python train.py --num_hidden_layers=16 --hidden_size=384 --num_attention_heads=12 --num_key_value_heads=12 --head_dim=32 --intermediate_size=1536 --vocab_size=5064 --hidden_act="tanh_gelu" --norm="rmsnorm" --norm_place="pre" --norm_eps=1e-05 --positions="rope" --rope_theta=10000.0 --rope_fraction=1.0 --qk_norm=false --attn_scale=0.177 --bias="none" --tie_word_embeddings=true --parallel_block=false --init="normal" --init_std_qkv=0.018 --init_std_o=0.0 --init_std_up=0.018 --init_std_down=0.0 --optimizer="adamw" --learning_rate=0.00124 --beta1=0.9 --beta2=0.95 --weight_decay=0.0 --lr_head=0.00549 --max_grad_norm=0.5 --warmup_steps=499 --schedule="wsd" --decay_fraction=0.942 --decay_shape="linear" --final_lr_fraction=0.0 --batch_tokens=65536 --max_seq_len=256 --doc_mask=true --train_tokens=374700000 --max_steps=5718 --dataset="wikipedia_en"
Each number is 128 + 32 x the weight over the matrix's rms, rounded and kept within 0 to 255. Layers, rows and columns count from 0. Numbers have three digits each.

# layer 7 MLP down, 384x1536, rms 0.0479, rows 0-281, columns 96-143
146153110126111152174135108113096116180168127128172145132082100161143132096161073132132147060172120114075151167176159148134119157091101117136143
118110106126156155121108122092090140129151076116094059072098099107075099133131165094130137101162154122105169168121152102084118108112095111171117
129097106145124144135179083156131122130127132141115123237131143100127140147164097133155085095135110074087102087124163125124110154204115153129122
141074143181152100104138099145062126178181126144131104100119133113121108109173110145127143171095145171120071073137121098112110102195150163101121
118092152093074131135139120139146121186093153210129198118105134161172134104147116175156111174191112146144110122171105128211124132115145065096087
163108133120102111126065122195104130163113094118115141122103145134126114164140104097121138166193152075114143117089131102201136150155160112110168
131122166152046106188141156102127176148111073063109134132103192128107158103093147113157142085158156172211123079122113103148168111147111148212126
114119083136113124122123133195168122156147132150119120070105126136094175116155128098176062103099112082133151108126128100113082140118145083113122
114095107131148138107073197166205127073106091128181116211146134144126180127108118201106128141094171082197113104109113160156101144170114134177136
118158097180071183125147136076106115110149096141135153098151119166177127117092141119132101098160191132152077115117098156125148078090124125118155
156090202164175137150136139139147145122093132157119154154153112140158194100058125188114092180092170135143096131101104136141153116191230143091146
037139136135150131139161172173143161083174135107085110146170142107102132111051077102168175033127172068070122128139103132083091145128187153164147
112098140087148074111133124080125112132168157150185115102125140147158153129104050126119111111150064184085146136086157165125155154085161124091163
117040200093123086115085031193105221109120239161138078122033092209069093130059060025179219033157037088167085039081129202041186170046095133070068
115144137112182179107071111128175162141150123076126103126136105156081186146168129129123144121119166085110112052136091152153096144147161044105117
195044136072132134115107136101081163113176172120168122079140141089148109117070135164075137109101083103107110166173098035137151139146202104117136
182090124146147119133103162146103140112151152113128128173185134117157116115070149142104127130105164095152058113112192114166134132138109131143184
163043130112085150175157117140149054134107165158062150108107166172139148175152086118114097142106159093189112130155103085104141124124151127121104
155166141152075106144096108143125143146165140122120150094112171188085036125122100135112129144180101122130107106152140107113179126182133138121168
130096141129127171089094131179145053137067127171054140146088072174144090115138145070142059157110121210119179002105091068116114182206094123119096
097147106074104127132119157126149107099084167092112149112113202104090121114099085111069114092188105171138183149150151092136141171135118150166152
163095112094095089109115041133098185122157095179097105117115138123126161165126122060187148136128112088132101092143123105106095120102125111152146
118178102141114136162148143183089121133123164146144119149144186164119102153147155173092177139070091112165071169174126098142111107166179091112189
169140125169037153073145126160174130128062115125133125130162217129088125168181147159176074091132106139146102147113145129139121155128172177187130
117123147144085114131090120119103202208143100127116139181130132122159113054120156101199092128144087099160077137201181093102187106083139120119121
116124120150135170118099137122116178142190085146170140117134144112150101156191152128158141150134167103130096134181127086138081118154083116146089
071072119157151169119104100050205123120157143231175130110122151170154075218137125105114150140162115131117128113102096135147086133143060121149098
101142176060148086163116164144190137125119171208144177118075114146085127149086094107141174106166107155137143131126108188122111159140129116073079
108152179149023102097121159134147080152114132121126117160178057154202138109148128134135051156133069057101052096071114166137111159126114139139138
144156117148126093111124121172193124097189115146169110094109037145152074112108159067143093139113205137121200134132166117064141141130098126132167
147149099188114104132104137090151117176101125083172139178170117099107084080134174152125109154114098137115151125145143137154135168158124147099116
109176072105120159126147153150087151096142122113128133155100145096131150117212150185136207131129153157138063124123142145123119170194176132099104
149125081156147101105114096130108184155176134070125069097117117148130089135147122110141108167124126181105137159165081116115129158071114122134135
120101131101118137116121121131089114170125161063152099123120153133123156096141205086149137128108082163173152157102132145152151156141165133135085
144125146141129093094123085106134122096130157165225124196102119113104075101116189127120133101121090126074157123103143163118103069198121195094104
145125078117070097139135162105135074139168122111113106190113200177152170107166146168087121133157111144129196123140073142184122130139087139115117
136123144168143123069176159094144119099127118169112171090138141097140134199098083143118113173086145142115135124190157139063150138138154162157168
133106255114112111136110066207146179150145207143044108132107145255000106165097003072076176036199094097122096168146142186102195140140115118164096
157160130046104135141167151122102124140058104176145175135115184142108153126082117079117104173130116101170069188106079169092137134149174143119147
054118126152130150150082116167110188091137082146142204141139154118097142161136157128127123158143138117069148163158124171134141112100122091130089
132174111120150106109125128166111120135150157122133073155137110047139126152127141099187154151149170173149043082160098129126172123123161092139133
124110119172106085083119094095171181125126104155155134176149124109158102138138118122165171143131128135117147075069121185163085127188136099177133
099130129155103128104116151095164103111166175199147097082132126173086196127164088121145154065152127106215083164143171113157128174101165104115107
167109082100103168131104110112122132134125116212128171128159163110115158146132180145095079134130114123108160104129131165105129132149128121069094
141174090146159133125087116150079154148155124175149106144149141088141096135164117133137129158078118148130171191055180112113142165155156134135134
117167136117118116097149157137097134103148115139113085151105112159123087155141070067084090149114128072068141129098144147101087069112123120174096
130146076120082180102192122132061135142137131094139197112136123138117161088172047144099106075093128106222060101131117131081186117090122138116126
094105110091132155093097083140144128107137166152127097094145125134131122143043140098174119123114156158183134086142117092120071153162124109127100
153136129139144104094151152084147111147147110097097121120143109183141123103113180122092148198115158039165092084100132155141127069154152104109171
146120125120110133101136123071142178151111141115136188158128074117137124077104152171164166114075119182100121150128085072171147100101102177139135
098133174137183095116134106110119134145193123099103104132169114140149150127129193158142136165120153166121150115159137130201086129089116144102138
097080132153109135140127133064099135093137128174111123144137142156108158108129159118130098116141146123068086104082170123098111108108165131126158
093182095162103093158146153123137146149121158104122145099138106124127107132137085092121129097140120146107094127131158114190160120117148119052122
087214163181126106083135144068149166177172103127137096154054021150110143108178166129110124083139129066172142187138136102105126103114151157120130
170105169142124127088096128177120117126141159107099128095142107138131119079068136109130210126122124170159084146120129142089074182156099102111129
128094096141175174160128238096165101138113100137126150171088120138124146119140136107141137156137144153138150169108190103094085120102126072138125
165151079127120092082122108101162122099146140141163135156162108164148106122137141094141076148104142112135198134054097151174093159119120103157128
150111125106166133183078163105106128127162129150160126145137147095154138135119095161163073125133098148098094138153123083094156128158108058117117
106111145099115076165146116086159134117105165180164156097088163128087102104123172098112118128087185091172161104036163138120135115099123100147150
110108106107128094171145095156038033145111227110174136147122087113139140134127133135124098169128101143154103143123136126121121135083133135144098
142105144048145147142093098143120167127113191149113123144064117110130095146106097187063151152105124135093130164178146136138138156184142178045181
122124165161099158115193109139178145122154178045138108111104091144120096133137091173161136124141139124133193122160148116158162130048181140117158
101086148099217140137165170107146193146137083147126176165151108109099062096098153096195140150162155083165201078147129181153098132054113140085093
134088136165169075124099097147106061089072156096083137146152125167130103122136094123138147106045146080161113114104117082124069107161130112161143
124165104075120120188141172168142115129101104147105135111159114102171097129171154164162130084145100130148116163137172088164164114050132180088171
140111072102102126123157099182164051124125095066137160131090154150145154110172099141124139067141115092123127102120117150132130181182144099106158
156150171148099167169104143129071123117141147124127088186109184120150137122128113074144080134053099201090125128078151157130123147097120105133093
117116093153094191155096131124103080129138127105093106117170109059111098154128138121100147108091204179089114086166069055095120099130123149123145
190069151203123158143132088168149172155134108087112158182149146104143117136148100141152109139096118200107162113131131174133102098152045127092115
181176179135110134115106099149166139084109169139075171148023158091138165129101063151137133123097168093205151116172149228101177165083089131182121
177142122183145163097140150097126158114088099091176146131167160089126165193144217183164141095108124147096128228117096124141112035102083166121148
093098127120127081128225128117124134107152168157148119134155145103072136171166123142156138059144094194153130161156086128156147101144179172121110
189135055141128155121148159151105061137096170074109092142176155139103106066104121143128129144112059128131088101162136080141162091078126137151118
132133064182093110138179150158090096061116111124145090094116129108080129150144160128134127141143088115109130107107122176114185080170101110112151
090145071116140072113135141113154141164036148117136184097102154097117063139143117144174127130159145074102162146139116165118156174143063078119133
171221177111121054130130131117076098114103165124140099137079162093164087068086178156151083144180108118132037147154126085154184123092084197144129
123087127142122103207122152154057084132066126150122159085103100113144068123122159153091191140130115172148094109226101145103154136125162131093057
097085109116172103159089127160117108173105134160131106163080101132137158134163161139093130083133136116152100117137117144199172116141109118129114
141140188125138110090097097103088106140144124117119087124134153116091094158203133097114171121101163090096153134067167139155175086125150166105142
170167161163164195110209107166141078162105168148097087147134066148082099095144077093107078113044083051123117147155114108191152117093119142143112
196088073129162075100157135121081156049128102106139103121128109153112120132113165128070120094083131156106123125134116146108121148151170119110117
102103145135191104154125139089128124117109138142133124155102092135158127119113116121144145067093097124155139121130151122158078151113103146097126
174135149144120182131097163114143161125134095143176141100142145143163208168139141107153174138118157132147123151114121188107164089121142103140122
148112123120147176146100125167090059198116125086171150111144123141100075137086169097133143128125096130141157123133139133153103113112158181138109
139097103131139114153114056139152112156134188121125165106111193091122138157116152220128149094134143181112116178091129139122084084101145170119125
120086123110104178169175193166128122148110157192169127144136157097117135146094110122153124162142120090111122092125136130086119089156152166161100
192118115110148158146134084093108135190062126145119091200117157121173176107180145194109109167049120108155125172054145160158118125070086074182108
114063127119119158144139119131060050175145159069088108137133076104147102174186111058128114115135106108142177116136092120153143103124113112170169
057142080119095127120138066149120092183062113125152102152085093119116189140151117065094131134149071132068191149116112153140103065187160138117145
132089167142071118106142086116141066146109124045177179148040127135145096095147145124191121133156046156107135137092148215126059171113062141108158
160119120141129127177102136129167161073138130095157164101107143120107171111163159147086107215130109089127167135102146147085165212110156094123112
129177095161113116141124132162169127114075090095117173127088173111114158111165092156081149109158154083178067157160085107096104189057140118087170
099150167129136079116122078179033111091122177125140125129146178081134093168147143125070157103166100100113185113154164121155121159124098160100112
114122167129119074121126126125146212103053087126146124141118155082130170144093130146110086092127136121124106129125134107070124117134093206124151
156123124066123147103132163083136099099136159099160080129156202098132137164092138141194156135098147154159147144124143130154140132127113122135199
100117127158151129120143136112074127135125150135155153090139197098210125084133155104168158102169122151109125197158157093157172110133111086089140
142148089127091200086082147104119079138125150112137104088134127089139133121160110203115106135138113136054109174072069167116160167118107154114125
129093150153141137140112132140117096176118160191110153078102158123095152067160157118127103091094083143132121159149143116153099147091118190129122
101127106185108159121095113165076183139157143141119084126083143149160114177160167122155132116148115168048070124115100122105133100154162164099195
107104138165053134148136145090131106096138162080173099083145120110160176128167131113150171120111177037128108098100178172108095178191097113173160
169138138091109171145107105185143089111150120124187091132144085164101121178160121176115118092121205206098201133113093192165112128101141174144156
170111115137162194134141137164094035112177148158149171162147113170187102105101119121139170150127183143071140117179101097097129147138059141133113
096107129114110152147110107112087086144174063083173072174143116168172139110156126132149115087163115094116199104185169086142078128138147094075180
096156142123110082163125130168108159110122164138158111105133149145166132105152161129168105108133163140138142137151136114130167134145157144148110
110115137114148145100110127151110156104115128114121153106127120114105122081121130176144132149140133166147138166161143145133127145167143083101170
111184174187122112137128049088133150100084122136091100127149096176123116100074097107126114085105185171110144150139061119107144090145139087191154
098148133130097085146135098093146186096156190120165103138105102118138114148095109174109140063088121167148120098110133146156152131174120155194045
145141144114152080141165139136111134144087120138081112171107149152070117094136127138169123173106111148155138096138129144138090145128151049148103
093163117147098156098155133144119171108096139125169138117134134139137173199126112130171136107092166129200135187159163136181153164131162081083145
095117177154155142114157135098098132101140131109106119109071112141112188139089140113127077162154095111203099093200162121120102062146168182115076
094114099143152080083134063068131092159080124130064131182182098102142103164157149061115117150103140108164129191131107189125159172176072139202099
123145159104095107111119124098129085159084109109098110117098082151126180089148132176160103117114135107160107131152140123123135120154117111151088
067146152115071149160061139158100131163081102136119123166134158137093110172146124171146106067115114132195118081076166134129112139126127126087138
127125116095145098092162103086111076138177117110078156117148126102091129084148124176181117158135153071136106102148137145133167087127092153136136
118102176093198146129122153181131080160111149099117152134144081163151110085105107116146153097155153118184092173139113123155107088145156195114136
205103167086159125170108116130135149090152094097104107138129158174158163166093153128141114137120097120129138106165116135070108143132106109159134
155150168195044104102122165072126162071094165121160163126143141157107190125202103105101073119152143137093137129076132158126072119096180090122197
201056093109106171111141086112077168159099148118171138139086126166140121165112204139156130192118175173172116114145161081091109155137158100095165
076102115169133111132134109171150169133126133181143131161163144135144096063102125103174199150106178106152104078082162112089150094132120140123157
139142162178101143111108094133153177120156127162150205163146114098204092124186139103107093120139111122093151108171130100144164067175115161123167
120138109127120107123148085138177078183127109178132101087183078123128116089082115128157169133163148105099090090066147170128078138104158127131141
225153126073084151115153166117128133127182087104130164161111059103107146186065163106176130152134141181119109090157117172102152141128129111123138
113102130129083126131129157123151150108147131162137118076145061123107173094137151090068119088159134150105093073135149130124158120129112155125138
137157139151123139142138085118145126106060111118164076154159138118145095114134117162091132124170116129130142137122100092079090164141135099145190
140135112167108162131146112121132131127141118127126160100100209160170164153171173167109149178124155139120176121102118165078147107106076134152142
133124069093150099114196119175175085139080114197135106110147098095117104115149133099146139090141085075119099145110142131155193065106089101120131
122076115121115086078159149125094078105149110174137099161162074134158045134118149142114155082126153125081142190173102103134143141123121123101135
138100099109093089196145153104094095129088164135117116103134165137141153094127137109183156088118098116104109175145138147124086137124103085074158
138118140124141084130108093128117119115146157122105113135152138117144156130137174116103129138160096102134111156092136109090145144107165095173139
163096117117087115104122133078070050136170148163082103134137161162094125109195142136111150115106093105168146133138187154102156080094116104128166
186164130150115113124147133159121174090118149174151173093141146130130117111122092125122124170150127106073070097119225157106116134156202161114170
152080097134155110086149142166130080158087115114093116132113138068097138154154109123110115149115209146123140175111117149130161155098109137158094
132177100130124095139167145124108082137087130118157125123175084138098171110092184134154115094106103164129126126127071124107148157065194136165163
012121135084084157169136157069094125122163176068125044160105149137038128169156132108128194070144125123100094107156103130116137085148141096124167
146081076067153106145144168167137123132158112118157126081111098144143103153065086143104143117109145091078050097102126085118112144062088150101108
044141134066144075133097136087105143166173108094135141115156121082098160160160095150121172126122105052145136135125180099154161111108128121105128
104060069110117087098156073102123130173144091061127124151089135165123129111194125120098153098117071144097128104097171118124119151134092070101126
119121126120106128149192144156129176103129131132129116144165180094115108161200079171136138054135135121107142134167130098142153133134098129148108
140118131113109095105118178132112165106152099061111092075089157137151169166162177104129192102104128181118110084136147100127126131192160141167145
099103090093188161116132110137132094073115187187088084099105071089158109137093079098101148124074175153144185175088129151142158166198151143119147
160133157138128140128079107128111072148107108100105158123146105127097089113131177158169178149135131080132098177134136131146153119157180139104101
104095146158116095102157126136125141133104172089174070171154121157155205135112148129147091129162067139141145166114109136127133167114119111125156
099152133110109149117103122117160092093115133104123112122142132119144201098171167107150125124073153107129132072154085185022175113073169129125176
165129184123123188054113091115167126137106139120152206128095115114105059123113121152106127074086122092152113160152196074136184088131124196165054
054109123116094113139115127111141167105081124072108096184100160149153161179140091114134077166158092177121141146054153143099069118133159105189090
208114102090107118106141096133106147128141123082110077115156186098088109137141121073146100127120081054116102108168162148100151127131148145120070
135161050160102135132153084189142095158133152149104074150073161183070159105182070104117090146168160100125168140098144125149109163177133123036117
080129156169134148085186066174092151104149093128091123160147161095143127153100078080136101115112142142114165102113080145073079134062132111106128
111167117146148193133152140122150176123084182093152111127166061120145118142115111065113107110129122115121106094120113121157120102088143128098114
106124135128120114173137136181141139161106131144116123150146123130090181086162165165105093150117110120170136109143111148134172104127113191097074
067142092112104099105126103169058118127137190055128131111110123130117131090096127155112166154136077136200138128158152118161164166124056152113139
127055141095150137146168054189152168155159102107064126117103184106139115161121120122105078137116123159178153128089165108097128117128070119149111
210169096161086079094147137125104110099098127130167150191120125161140088149066169121140103155103184136143112155146137124091136145113123200120173
088183150161151121135148153109149130163111152057106153183180171100099127101111191160120136107139102096144120132147114153115128102093129194146150
159147087143137115116099141146108133177063156137115076112127125218106099141156179146120098062140100201191140133139075165086131118130094144130076
135145112121143177111139152184209099204116106125116126097172201119159100149161132141205121181135129191152177141168130092152102161175112142121178
116158133119128107167154157100124107132114161135204162099121056151148124133092117137118074127160093141141144191084171129094096117137109131130140
133166098135148132117118036130136151140143083184144197070134199068052116117120127149110125084148133132167125118118052121125133100156110088146137
107143106175069153112107074161110153134133190078173104115108107158116182126159113084144114116160128115131135187163124151155153128178160119144127
108147127092097156175185118178091111143141136104109139109135105153113109115111105103112141093135110128158213124119142124100166164116131173120183
084120128123021081075127115224128140158087163163117084125127158119153125107112155114114087152156124111135145101125065148157136090057111088141134
097165105142124121086132143135085155110118184132109183139198185029107124093089115069195153151113064115102152141139142157178100155137102118156124
136112095186101139126147112110148112151111128200079175186136140154129036171076093115182173095124124132187138064122138086164157118150133148156141
145148118149111134141099145107112138125088123134131091159132199093160159128097154086119107109124079115139085101087161079137165090134109113136174
141095082135093098123086139153079120116155119184110108163132098151128070158147099103090102128129144114160165075096167089102093167200133139160149
122146169135121141181121116183064109164096117113180123122156143078045111091165112119167119131119103205172132058148128129141157060166126105100116
128085089146145123136145131141083065105112120098145076051120130123070173146115088140087089063141174120130150147160095120111155102140149178137105
141111139034169155177155151132123120144153127113162117143105179145121157161122155167131123154194085161102132104114117120187096153184102197130093
089132170116180148178145109114125131106114090151138161169186098106131141142132112123139016131182146069093080132120126140190186100182097149123145
105150149121100135112137111163154179091129139198105143127179162159136117167129109132133101177115121053072129115151099105214096114077157131142047
099100117144159131107084084114128144165154121168137123135109059136092115113138141072106147127120087096190095052091091091122124147121180093081098
090123145177186123155171132134156122072095157143142107159072104168098158207134138164123135159105118132145062182147174115124121123128130092078191
148122091127158161108145107094097112113159119137135170176177061136118153170152193158114125116142120184166086157124129142128142173068125138144133
170165163103115156126077122137089168116145115048149104159180154081151151118132131095141146077164055077168128112153169096142176074099063106143146
103133098114122139116097139140141072144123125220143138124082101107156145098153116126162162157195153130130131109073171163136053099173160099122093
153124160055111149140179181097149147106146107129076112093101127106137122122122124122140127074163088190125119134163177115147158123119135081116156
113183143095190164142109114150149100168084079110068180132153112127126135053116152132129132109134090170162167126114113079142122110143128124134113
107103116126136138135129139147109115069114125153119151136155116125126100143135179123163131100115151149105050100118094074128116157162177102101133
121151085149115105142091149117154068124074104073117109179081108181074160120154131112178117190157084086151109055127090121184106145124116129116081
096106113125158160104170113132138177133124149114113196090143124192141087147097018117104115140182131175097142179152099090087158145098160053169151
187112094135158158111111137139165167122130159144148139129109081112124139088062097197104137139109103105119106139114151091100117138113096119093134
062153072105160074109127127165169124118084132120146113095105102152151121145140135132146146095142151155177124154136142123113117142103140131140129
106132168150150137154150142139189122101127169186141136133154129125078124150091127126079118064162165142124151078201113152119140073119129175114065
079087116131130135141169128110112181184123111130156104120104133076151155158154179117199170188106195068062135109084107164112089113155138101076186
100122132093145150129179183097127085098163158121157147134089123074132176124064121113119137126105125079148035170138134126154147106124120155163113
076126164116199100102119148099187154133157137100131125131120171120131111141148146089122081131159114147131128124155134110079113139203105139168127
103093131138193144154167165128160127168156139186118136149136141118147133095141201097156189114116116115148119098133117189141158114110109125145117
108095124163154108112133102144164186107166129087134104118064120106139137177143168109178083153146149141121179163148132148089155209135157069185149
151134166072110167189158177062092078157138106151121122149082073169130207141135133146048107103115142182159106077139115093130113149094131083097144
065111090086112115165126168110091156172124128106058093159092084095116089101137137074170184180160110164150151096097081119129153120086120096097157
137116100098154099122119100112129061170111110102082130144097127078105126128121144132087147115145180100082167112208125122174142172127165124089126
073131157134068093111124129110059122159142128093128110131180138137064159124219114118073165053180160059146145119061096196173130120129159125118122
118132093136104148171171113150107105085124154158098113118171146136165133102100197149167143161132112142134148174120200088070144159132137110128143
135167132149126128183147134177148083143077133154104125150170187132146162103100105116170106111249084118176119084124119134151123098132122142156158
134098166141159118110125112122141108178100186071129097155104155131112129144096175103168134083134121143113117163199137162114113167094147181157109
141122109054135158101144199167134108142199125202106144179151183131147108108183088178113106118111150161120088093138098147091173116082150167150082
146086114113089118126129118159112194077125112036136080107156172148081183191161187111143163107067172109162122134108052111154083149121101151096121
103162074121131140155136132160126108158129131104157121117088116092146109131125120169118090118068140091112107122173124167060131078094111100149110
095153159154189092195125140145134072145171092132099110086112155086155119150144134141097122065155199164161131092143129088108051186195147151103152
168052135146113139162051078145104067149080129137175126099123089085111053081150190202085156145128107144140141119183157209169117132091145093164100
158111160144169157088109124152131098147176135140156117091155121169078112059130215107127187122146119143174097150084147108089084152151139116124140
143162165098190092153115103104138161114145192134181143108110048086086126126165099095120164142111122160143127115107123191150137111113095127142189
129092093164116195104118074151151093135075152129187184142125132161138089132160184117134147122122142091144139156081148101211090111195138098086155
159148120109161134155118105068189157097164133083144145153143169097103163099097130095061113149143120171123178137106153174085066148139164182107176
129117151145145154172149180148100181069066144132111132141091164101121187122136082106098189158116106107151122083080106096127104122172107100133123
132088132091186138146086135123162109142095147104063101155143177115107096110121141121088128163113080206130074175113119133150106141124191167155156
077113131124121100132118155131156159161146133180153077081101123176142109141122115129112125057094063094104068088111176116138155110095121132114151
121116089082124197115125151179101065110140127108059102109106148135082130214101119098126129139102097104206148167127168182106118138193144097121134
208183190115113157130114125119069133077153105163146161110219143129116081154154134153066112127185092110192078111119084142132066170072121104168075
175137161155131148120147109214126096122124149148206147140134121152161086118084119133216120163131111083146115074151155100116130126026151148095089
121104163071092110205121171153151107128110152111178119112124152173087054140099078113141121099144134153095203142113138163162076135120107136147091
113115116153154152125160076150180136122152107082089157127104132110141185102093126128157151151162120105052173165138124147084179125114096154138163
130150108115125142141126113130124132088169125174137133131105136161104135123075106135104177149123053105059143152125142172126146090109072161122131
142113151086117193084083159088172194136122124132141128183130133129149156133094092084120169118118137122111097129120119169122088112144106165135130
142103175119057128153138096117100166156134157109137137124121140132098110114098158132093096108149142103068031172197066107091114147121157128118128
136093113146147118125125158063066107137095158170097102124106124107135113097134124151120095182144031148163158174157091044063156086118129142136116
123120119147141097152117130157189131134119169084127178175140107126158051232119174193073124216156137151120131069065127153099085131171127128119112
089101084094180125072138084090100102090091148118115106133191160128100108120136129128140177093104135082088135171157103099104147125198090144108151
155088113069136082142163137104155099177083158093122097110137136117155144125160108156150126102087090108117137162168156148070116183169174217172148
089145153150118131187161144151134108072138100152117105136136127108164164047106110157151175112184090157163092136120162156134150140166176121099137
120127075070116143127123137122148139113162126169084102186138067130092153140135138109081157137202072111106122144122100080091061140105152096101130
140094145190054092204181156152130116122137117119167130161159107168135051141135159162110141000138081139126093147159107103120094148114152169103154
113098116034131133116107147132097134124122179171105132087130106156102120117099094166134093120140085127130116110167132102132119084095170136082119
048093111135133129148143163137083192151199092154118109062121107104128160105140095169133144091127183085063149138120110091164148196143147116143094
168031154067032062141160122174100119129169154083116102160129112167180120079145166093104114185132136189154141136154116139095137067100139054146095
133150162118176132085093148101184156072073173100096121109167128133136133111107139108146123175160116111096160163148169142132064100152076149132163
156089186147073136091122110075134152121144119147132132143177078090142143116151153141096106138075159124126114115059108106137092112157094163077095
129173188162122135167152137138074135129072086162133110140178135143126136148149088137123130137157131110113105110104147132182168096146089105131055
134161159138088140109130111140121109070149111180140146091113130125165119167139124083144139133128126140102107117096138146137150191147097125136105
133120190094141153123125114106149059114184148164132132145165147153097099160187167193153141052073134118134129113133101141134136102093049112130121
168145132103132167151079171153211123174110116171132180151157132162132147113149106191114083143106104090166164164103111152169153096127146120073120
117120097182116180197179161150111199113153127117111096161136184128166121166124126125124179131070153112130134119114171101188130185130136094159132
114114126155158138129103205077144100125173126162110122076115142115107089147110201158106155121139153176170180094136111171121120113112136066165091
121154143077141124111141133154169083119154118161092182075129096166163155142099063093092133162110190129145146131147090161106117121080039142101099
181169120149161048119084130164093102084093175111111153095165119122206111109044187152121154130091137127146104170117138195137120172092082153146111
174087035094137170166100121110114134177155169151121121150125118132106117153146121174135102086114197136186105117106125117129154191090059140129134
134108099124126036163105154169107137159096140101130097139125151156166142145135093129160175083152099148144121111091151094115075095166145125094131
116142107132156123182133123100064108116103105089173078156167138134165151124157147153165191124135133136097074084097126144193100080163184153077119
094112161136128092146114149142158154167109117169145098104146116139116139118210197092125089139180134144149127177121169178114151169136106137078148
166209141107165156109116168143199148111042136126114197108133078175128047085116113138118108096151078145147177152136198170155084146056117119181094
178085175075139116141158112147189137063108103074102111175096103103150143149143127113117159095111136136111098115114118060138143153132103115131157
152167070147098097110109104191171147069127173081130133104121097121109076127132120115174166128191152114172170050123159180134164107118085154151121
097119138123144135137167104159109065078086148169146094132159106161166149129062092121148152100185144181090051139147130109129132133120193139141129
116142148147121107145172113190094103174103132143111184124166085153098189083145124131150134079126134108191165094179137116140087070130105121176154
105064108136080133074145101197127152131119086093149108133114189087164104122112108136112161143108163134109192109128132163146120103156154138083146
212147157139096117168165112168129157132168184133135166069177117146099183172130115124152130072176073115126081113141184150130146129130105136112146
124126051199204125121143106143115106132104136159138140164112091129117170117123150120113130167140165144155084093122107127119185131139136140175144
192065077117069182082119096188178192128111128117079132138121123146132174174089184123097107131129115126129140133178092080064190131139134064126080
122154159097179189159122187140085163162059137210139125163095218163101126033139110133120137142157104161139154117149149084196085222144147135182156
092141162152135160109147152129130128090140134083124146115157140155097124162166096094062166080109087149105087076124121117157091098158194134098156
141179153112144094158109125104154127109190090130170166092075099138100210117186212099112122125167167141100093186142059132165158112120111128132155
105142127118144094045137079120101152123093138142102135188121129140131161115130079115197130088091187108106223107158161204068104116126090106091109
096143187143138101135124203173092097110150120124144123116144093149109082121079098161107124142110082139124138118095114108133166119124128163117150
151068166152098125161117134111180168140144174094139142110114148112097164100116157108128145154144087142137087117075120135089077144164111150106157
160083131163108214155094160128099134151082155126092143161136129132141132148120055087127120155111107120131092133110064105212121148106103047153127
128150112108084111108153147154149096134124104170192143154113189121132130147106109185147086095125077087105120070141129100118176082181189121054110
121120115117167124167033092095150151130133126129084146111114087155171149130101137149110124101128078092127152115168126090176148121141175090125115
077097162093125080090141107124095146102120092082095095140124083107132138095147131099204064166137101116144184144047140134125134118083134168143154
180137116161150096065087063190151157109196161111168109119139149179132085159154129169150149135168160155177174115186172096143196178109140165103125
123164121135115121161168176182141118050116190089158154162108114180149111146119149119141077073135119140139114079181129100148158120037088166183167
139134138143139087098169117177122096195095088118168177148107166151123094101122160152179118177153133130158149181112167172137116110140088104089108
174148111158149116102085119124093107107106153138149198031125120075137148104091149099146114154160110107151139167078117135099084117187110082150113
163149102171137144136095100111117155074176174123106128065085127118133093146118170145116177095102071083139139159115110090145147133128118102196132
126117137126165182164137112175062154152082140101153188144099127081120041182128156137116140140082128137096191079107122123169201130104144174136165
124136178106059173139142112065150146148145118137080128148145195162159119142162149190160060107130120119125160127100136157161101110125119178081108
156103168161133186152112217125168123089160156162187174143066152137081064088085043086091117140194126137106109127096189087138139099039095127143107
121076095142147134107161131107193158117090125133118114103139116163155159117162145110117133145127088100098092110080109095067084123148155125094121
151118113084114094101143118150027216126149122095089173102190072127135136187182161094108147102143169129081162231168112069164133082089150085163144
169164110136094121085098111165152149142189154112114176170155104121171127143142123104067124128105160059111102118095108084094155151164163122132137
173067188117119055141105134230100090099134147129168132175132144142159093023050132145145094089122139195140116096116182113137118173090113174102086
162123084065127163157112179114081135118129180102098186158134141131189109092141095051106133102151135043141125124134129110190104168116132192100117
120161099133147097110091148131125100149081130106110136100102105167122167094075193171139038125117122152165124167108135204129078130121109114172153
156085090122123176151110133178156138141055139208164113111166069156186148180129125158099187139132113094147159107107120103176154131136116150166139
123129109177171112122165113140133086164129162157177084119140101134145103091131126118096145136130172095209141108081143178102092134182105096065138
214139048127112079122197161135179118121108142164068091163153078119084118168125131085104144156065125122092084204110085178054105139144144168121157
160107141165115123096107199174149077123132138166178137110171159169132096154091098157126094164185135109126185149107111109170083173135129169142121
154098118136105145108093192059094102091120096130150153187116147157128205191157098104153146159097140107153172190055140125190084141110173100140107
129106147073141103095142115197139143113153136067182142158138144082085125106139103157045145116170109123134114154137186078100158126055098184116144
117163139146073149140106127116142103128131101104070198144121177156157096131139092137127036170130099049110127039123151119145198152125150212124120
217131142117150165147136158126147088147145121148122145075150176158126154127148106150156109130125109049125169165155140120087122142163150137112102
190101102171058129155174129045133130144152091141188131153125149101118110099092129105121149118139106128118117173090079082137091108118133070139108
100115125108078140078146152118071119132144062093183126153145186139097188122067159155156109098188133166089091093091083157204135157128129117089130